config.toml
head_dim = 64
vocab_size = 2048
positions = "learned+rope"
qk_norm = false
init = "uniform"
init_std_down = 0.0801
warmup_steps = 200
decay_fraction = 1.0
doc_mask = true
Each number is 128 + 32 x the weight over its row's rms, rounded and kept within 0 to 255. Layers, rows and columns count from 0. Numbers have three digits each. The size before them is the row's rms in percent of the matrix's.

# gate: layer 6 MLP gate, 192x128, rms 0.0816, rows 112-142, columns 0-63
# up: layer 6 MLP up, 192x128, rms 0.0786, rows 112-142, columns 0-63
# down: layer 6 MLP down (transposed), 192x128, rms 0.0799, rows 112-142, columns 0-63
gate112 096:119106158099151179148110155178140132101125099132069103112162100101110083137116107086122113114097149152076141144121203074153210124146162134170155185105120080089155122163075066140091129179117185
up112 092:152091116164183065122122094069182109175106099102081099100092148133197134124173088093115162160053061114104105115086085120148126160144145087170074081164144096142128144133132129131131107149109144
down112 101:106177130160121163122118118163110181087131108151144141065133137185040110117193131157104091116167141157146118127110075097143162131129124119151177056096136041164103100134076119109144075110117129
gate113 106:111111083163187140137116088167038144172160076123066059130087107136147051116118162072163136155170138146081143178149178130162166104109156103073121103156118112111148134152124163141115180097079132
up113 103:075136156075138120114135137119186113118140103162075159120140113137140126118206130138137109090159178178171066101095156082171091190130117134159182123119165143155131165084132091073097155150144153
down113 104:166091078148121050075121117085147108100137149148118052114159160107162129133132194150102157111110150098098092107119137172102160083140078124115170126080129145175108164133147077150112141167130089
gate114 106:097104138091102157116136067201110154090090135181084141118162079075118126127128133153104073120118168142106138170129090172108191126153115114104141138100132125154174081136165116079162143162128129
up114 100:106136171162102155112152146192125116160184112091196131139150173136094153157070143162155128113144142154155158160119080097120114099139157098156126119165098119139135086060118095144113083155227101
down114 100:099160146162166160168114086077071119111050126131125149070120166123171104094137148127165101117119107154143103182120173078103118096104079126131199142105188148130071098208148109150155112159106106
gate115 107:109157149171132091118137138121163115176124140094111136074129135165122144156078110129148142105171161151187142152154142080096136154112062135161207117128076076151116130143168131060112111135102106
up115 095:123122086109124125141137121157104163157118138121201101173185127172096156143102149119118099146099112089094117088154136119162148095152118103115117107138113134085118177141082103079143148150156121
down115 097:183146181155079142151121129167143138128150109139091136090135169132149153121153163153149146129176160153160168184109147161071187171168124076176122142160148077108145152145131164127116083158129082
gate116 110:050088149127123121110124156111065191153119115128132111137115140183174112071138117042119126114084092095095149207190090080182086103122154144138090143130084154122157138104141135141117143131156182
up116 113:088136094073187122136170129128108162156131131085148148111186160137131151111173110111176222140115104063110118103164078138186101130088060123099176153124144164138129124098130126121143119099063156
down116 110:078140085060104100084104140151128174075137139141140073094071164057174157141141091141108119113095159070065157107119126150121086119107100129121146163121113122212137172187107125179147138139061134
gate117 098:143172080087151114112123148126081124107115114089101145096126105162175115089113134136119166191147113080101117123138131164087156035106063134079056110097142118135111142188137092160153142159133171
up117 093:148075090136160124103118166114140124067163127132100127068062104133116101133116157156088131070121160118105143175110084129095112163129164149106146159164108154146153092127103106098212152103050126
down117 094:128151182112133089170098149132143099170046085161135129120156196134136137095125131104141103183072077117158080142118121136123128090139094061115129062076151122113181146147146145096127107094128167
gate118 090:114121103121143111118142022132124176106144093103186109126161128142114123198167205051121158122150114119105178153106087067128138132108070106166077133141153134077109100094164109083120098101141152
up118 100:128114048089201144171165133148135113126101145074109169102159081109151106142074106191154109163138113140143130117125124106121117149199152114074124178105097058118143112166110107124123124150158126
down118 092:128143110152088129145141138106168109156159152137164098122075168127136143127154149130131173127095150162166117109098157123157127164165100134042114105085129128191089182137160145143094175112111077
gate119 099:144096088147187184181103142137106083111154087061107098174086122164077194058162118157144087122167121083065138131140117113125103109113108132078097149096095146126158104111148164178118090094117129
up119 111:106121163105110152122128173154144092160110188109145097148102105122081108102098125128082145060138119157160142127120109155081071159084073136108191189157164140076155094131148125176079080142150111
down119 104:137083116070118104141127055146116162152118198129075125113107156104128121127112042064110134165147139084096103107165153181099087104144111150135066134077113176113155083105093160161136105169145125
gate120 108:149135132125157148154147142121142107127136146168168147118167139159093111129203187149159111117064088142168145171106142145132127167136091139108207132159176062093174169172164114106067146125176128
up120 090:127148179080127141078104133103103150146151076198168146138102152141116154094120152112164129077146119148191148106130132166141098138163105129107143131122071101125121162174168150160095166142123109
down120 092:110119067120153184192157120166147088164147139076158091097152099159162096123099069137152140157160142073127161153169094135162183114105214161097179147088139096128156121134155149104145138073131146
gate121 114:096134066160154142166106115119136193121172092170118069095135153108099140172089160100147170160215092098065092089119129066168203139127141117113101088119161098120104125102139109160179117161152133
up121 109:114106120147133133074099184185198197145116157050109133171113149153124162134120095055168111105069128143168161146127172103139148107160119097119138120134131158134154127085127054146136158044149157
down121 100:093117158098113122132115123104131135110093141141168169160132125144080203151143187255064092173099166170145139104120138107167112160130142046083110117144160121108096112163187133145125115142066100
gate122 097:189153118173141148124152115181106140138136099131075162069163150128093142117134124059102117162120142153133137156110069090082160085164160142170124083115084119143175147146152090086090164169160113
up122 115:057094101133116085135082136095146140164168141188188125117161138147134143096117168085103148077174119172110145123152154155185154091177117180147155158138144163125096117160125121171062100113118091
down122 113:108095125111063119147139164104097131159094118175151117178118117137156197129155168128144128090133124156090084093130130137061137196120165131157115137162183132133126146184093121143133144107075150
gate123 096:132156133172143112195175122089090136074189126101138072108146111078161155128195130144148171160101117152101114126146081133114166153132074117104069141120121101137158110153072131157109154084139168
up123 118:113090129070062104116095174106147069122210104128097095107146092163158113137088124121092103122072162126138149139129109182159077173116093113140070111114076083117127108141059095173092112087115148
down123 111:146100195141106160124123176058107085147154124149115108124153079066139106102117167110115141132083138130104173190144168072135133160122107099201117091108081081118097071124117100128087138105150157
gate124 099:152135177133178106104199128145110167112099095158067111122152153064194117108152128133143087075122165152084112151098142147138181126139156116070126149113159083068105136105147087148133144158124212
up124 098:125102108145133144175123132094187076158186083169111123144132206110146161135114101067098115113122143130108134210075125086141110079083071183148093078139183166170162148126120162058153128116150135
down124 102:162161176154169054163083070173145173175081151133098133145118141136183097115164110176180178103110151124085118156120152104146112145133103140120126151126137099124175185167158135132080125183138098
gate125 118:116100134177171145059114162121093147173106175154103159175124169047126143116115162189081107112151128123115129103114097135097146172161141142158102109138075162146156157133114149115148161114134092
up125 102:162078121114141099104134132145104127142133114139164123119114209095104109107159105083103123202145143162143156185106071132123109134153143074108128157135150115113181125181183155082076121104127084
down125 095:142168119161112110105115083096127138086122085081053109097047137154117157152104142152096076142118018124116082093076177131123070131105204112193120144172133155100075115149111092130138121163125129
gate126 098:142120165177153136112074156152133073199128195161100055159131212097171158156106106149084199098058140094117102170096089105085142108101101096166119128079130128141138151114175147134140104153121090
up126 101:139174138165086134159149157127107113164109173072195202132119090131093161109120147167163093091060117082175163126145132106111125104122099073100096124064122139152117112120120081140116128141139077
down126 096:133129101077159159231147125073071095142081115142146125051145117092161081137175149157126131102167157156142106124123117152091142117101144150091146130103106154148132193148147164136159141096124077
gate127 104:175088147135102165112123119093134133115141095097104135143077131123079125110143127114126126171084085204188150145124170123188160102151157121106186071202124064139139184096099137107134158129094113
up127 105:149117096077154193147113160144150118092145150115187151107086153205102168102192118125151110128075193178151100169128118163148111138104124168116155164157114165120143137170198124050173159090106090
down127 099:103127121151138107121066125164093159144123136186177102081144074096151091131114160133122147104144115057114170188141139124075187141123113140165133139169117097127162131116155114116121187084158106
gate128 105:089103126160089141154154191127150147166136095099191111135140152153113137183123166110082219123156211136118099129135143140132120140123122097141073083080082140120170142128183091132097114146096135
up128 104:065067100141089169114139147128165152170174092138082150172151157161111127136193114135129137088046139124146125079157103152098120127159039087140114112148082085063096093078149147056136096123116090
down128 096:114081135122192101125092133096094153071124134129146172058136196141146115127108144079099165153102140166127137118153171130072115125075097150102149138035132144164126150178165116173152111140029170
gate129 102:121069116209130125156122127091133174094102141105172173149124129156144093142096161136189166138094091149141121109150095140090052161144176176124144152169125056174123127144182140165145119107086078
up129 096:115140153115152106123139169110139129093159135145112069156100141152145063094185174144123104074124112146091107102123143172112067135139154097200140170094162065123081094156092140089151130171181104
down129 094:199118136131178093127090109118098114124086127094109144114138160130127154169131140171121110107099155208151080155119125046142091143157166083122089147149159096123132091129161150142088112127078113
gate130 094:138121116205131100103111113198105140096122108168013137142136159108150185082053143134093138080142100079138140162075122123122107098154140106076137122133113107162085161103123139104156111097116181
up130 108:095113099137127082047157102120179130122136075150155151184152158086125125165156108074094073132125098175188134104139177070126089107121133144135140100132142077140102172145180154114121155099148099
down130 111:086138095102143098086144103091138129110111133120107134137144150074169078189125117107144154174080094192151096153135191125133157132155147185105117105160106157145113109120129135175153092131162134
gate131 097:150132158105125120073119192177182165139131128104129075155179113144110157170162120095167097159122134117106095179136149120117149102119154096177204181134159098123146160078173144096120143069085129
up131 091:099120127115178165147135113166151116106161147087136118121149068079107154131168078118126065098115152135092173133122083112164122115109164173127114081163098145141109033149098118104118104166129120
down131 089:149152139094136147094184177095152140142143112133112161112127131133119190125094170123080169099138122131105068141086049158138162168127169131131096117114057117113137183117086146146159111162150192
gate132 104:141123120085126128131164098105090136129151157171096087101094190080136156099075125139072150140143151107077143131125137104173124151188035114108085079147129136081134093120099143174111123142136150
up132 104:047141095108110174119150188163104162086079089198104149060079132120130187161122125149136134095132114170109115117131123101197165202114146161143177151150138098142139157053151089123123063116135111
down132 100:143073150171094186139191130093192142170101099125126128096108121113171103128079163190097146145117073135112132104165169095091151120096107114102134167139144108118154150117095080173125101101094158
gate133 091:121177154142107099101089190140107097121115099162116122138143047150137120176150110073096123164159112181163143121130140157138173168145080121126138073092147100137105168167210079091112090091142197
up133 105:118174177090152062086101124124149148070115130134081163176109134143130130106116130075144132083109106120131170089068099129105110075138098096197158104129125132086183100107136138171134107126128185
down133 110:141154189100119065119097122110116186158146125129127178116109167105151159115119108121134192169190117185189115146185121146096129153134083152119117110082120184152152081153159110135112139108127176
gate134 101:163154111100112133163123151119156109153081098114128134128161160193186119109118152090106118161152163122116116089114166104163160102157100113110188184139114102121145122136165142057121154176148113
up134 104:158110148108160123128127129122114114129142143109176125134165133089103112142099158096134074209163113086060065102122106166091145103143194085126151105133130094085138111068093080176147137166130192
down134 092:096178109067126146114107117135126140130100087109126081107106154162160219155130146140174144068138109127150137093129111117156093119112122081171165167103087136127156162113100117067090171173095124
gate135 104:198133167159139155174116111055080155111140168049130128133116135139161087180113131111130132156118138119128124075088072129117153131109131071211105054089135116107140114161166122075155138135187129
up135 101:136115104172098166158141102125067147145122149055126138145080099146105167136112107103108068122153173061177132167092122115161134119146218119131085131096132143151112176088124101108175139143129140
down135 102:160130125146162164122086083031128140151144093107124120150121086147127158092146146154142128162162118097152079081115111188132184148159151099139096138115097162111104145123171167081150189164132183
gate136 091:148145138175153108156129112109075123184096116121124109135116113134126063128111198122107133120143221171086098121143136145098086111194116192096123151116140116145127132174107138137076154187127185
up136 095:160144098034165092140118082093145157129144195154150101120128149083132127133148124162154149137158159182066124123113151180118106112103109127135094091119147136110159112072114087172181171094106167
down136 097:123121186110131146087126130203141143109179132146071177127117098078131197120179129167155154144153100090103087157187140124148158091143127103123057116079145151095123192142089133197171131145125120
gate137 104:132151160120139146115172143048098150181072114084142129095163119105154098176187184144136125120114122114131126116101103164131098125081097061104133068133109123180124119135097136111069112138122127
up137 106:101097071104133131134166121070143116069135128124094084124099158101062067153110143122166127171104109112192063060105083144068095113136153097142132149165112105125157146123132129148163132162147157
down137 105:139098147136097094108171123158157107167155216114149080047124119165171149174152136143122115138140106139149135162102114059087099150137136138102036104101148138071072188160123122117136062111164108
gate138 098:083157164133117124097118163107072129160132088123109208169163179113129137126109137137158122144166148166151143088125147095098081155203152132167148123140092127159061108160127132117063164146107091
up138 099:101145118110147095105147144109156067136182099072148130201116160163128143142131072140116132187140101166201098101141120114141083130097075135151099118137161092139118100133111159158128146093146124
down138 100:117042127094102162155181094145138160145108155072156093075116114169159133112101059135091157164145097069144153138140144095098084063120125145125170100144187170091130095140168142132179108067094167
gate139 092:127133152113137143145159176071156108126092154104142138100117136098101112136096104185142157146139113145055117092147109157172123181077127138165161074126107153122118199147143149154078127136145127
up139 094:144164129119085122154126151077075106089126176056172142110109099086164124166120098089137086182144126075147112155093079129136116184159120173066134152118169157148189176133100102145073187113156157
down139 093:130084170142144147155081074105164160172144103131109135191164126115109117094096156168161107061108129132170092103137151054143173094183154119184146152095083133113094098144165177122128100101129089
gate140 113:164153078087158111110137136117107130156156103179106135171175151133135114073082153094149106102095158126101128169115093097086164190115149100113112114129203162168150128121159121114077136123074147
up140 105:163144174148122123085207054108148150113126122104103115103155106151147127096207146101154102152143089156067072169140168107133091169125104140151121155147180134106100127073137128137136142163108161
down140 114:156165106110129144085122115125171179158172102089191102150146142180103121133095120107125135145151086101150172111135112125121153108153081129111103167167132082178158077125120151088112130086083085
gate141 094:146175150130121133161080169161138136164128107138130137081142168146163149152106102084073095123141160057129179025197112179171066083055157101137143136107144067133124108132169099145191118173121150
up141 090:090136151138104162118182140070102162113105093162073117100189150140170184138149135141150155103116113169110138144136082123126165093139217137135172132129092160109142109128137093116154144108163149
down141 089:147129152175161086126114118102100111183173152141176073143119104109099127124125129080177160148138091108110123121137143156126095105105139151110098123187125162127131069133060114160143074193078049
gate142 103:077120098139188109113121154069081142105151102107151180122129130126141163061085131142085144142157088193124151118187106163130122174107143099155140071122135089091120105106137103133110108133131129
up142 102:101054099082147170103150097126122150124185184098215140153153106078134121114102102096109110128145068120098125140050084133083117137108184177155082135147085138186094130108171148139123145147165143
down142 103:127159131162093072120129158130103092142136078137152088085133084159081094199113143124154182138090127137087100120147116076114052149098116148107116128134105151111066141129099192171187074112145127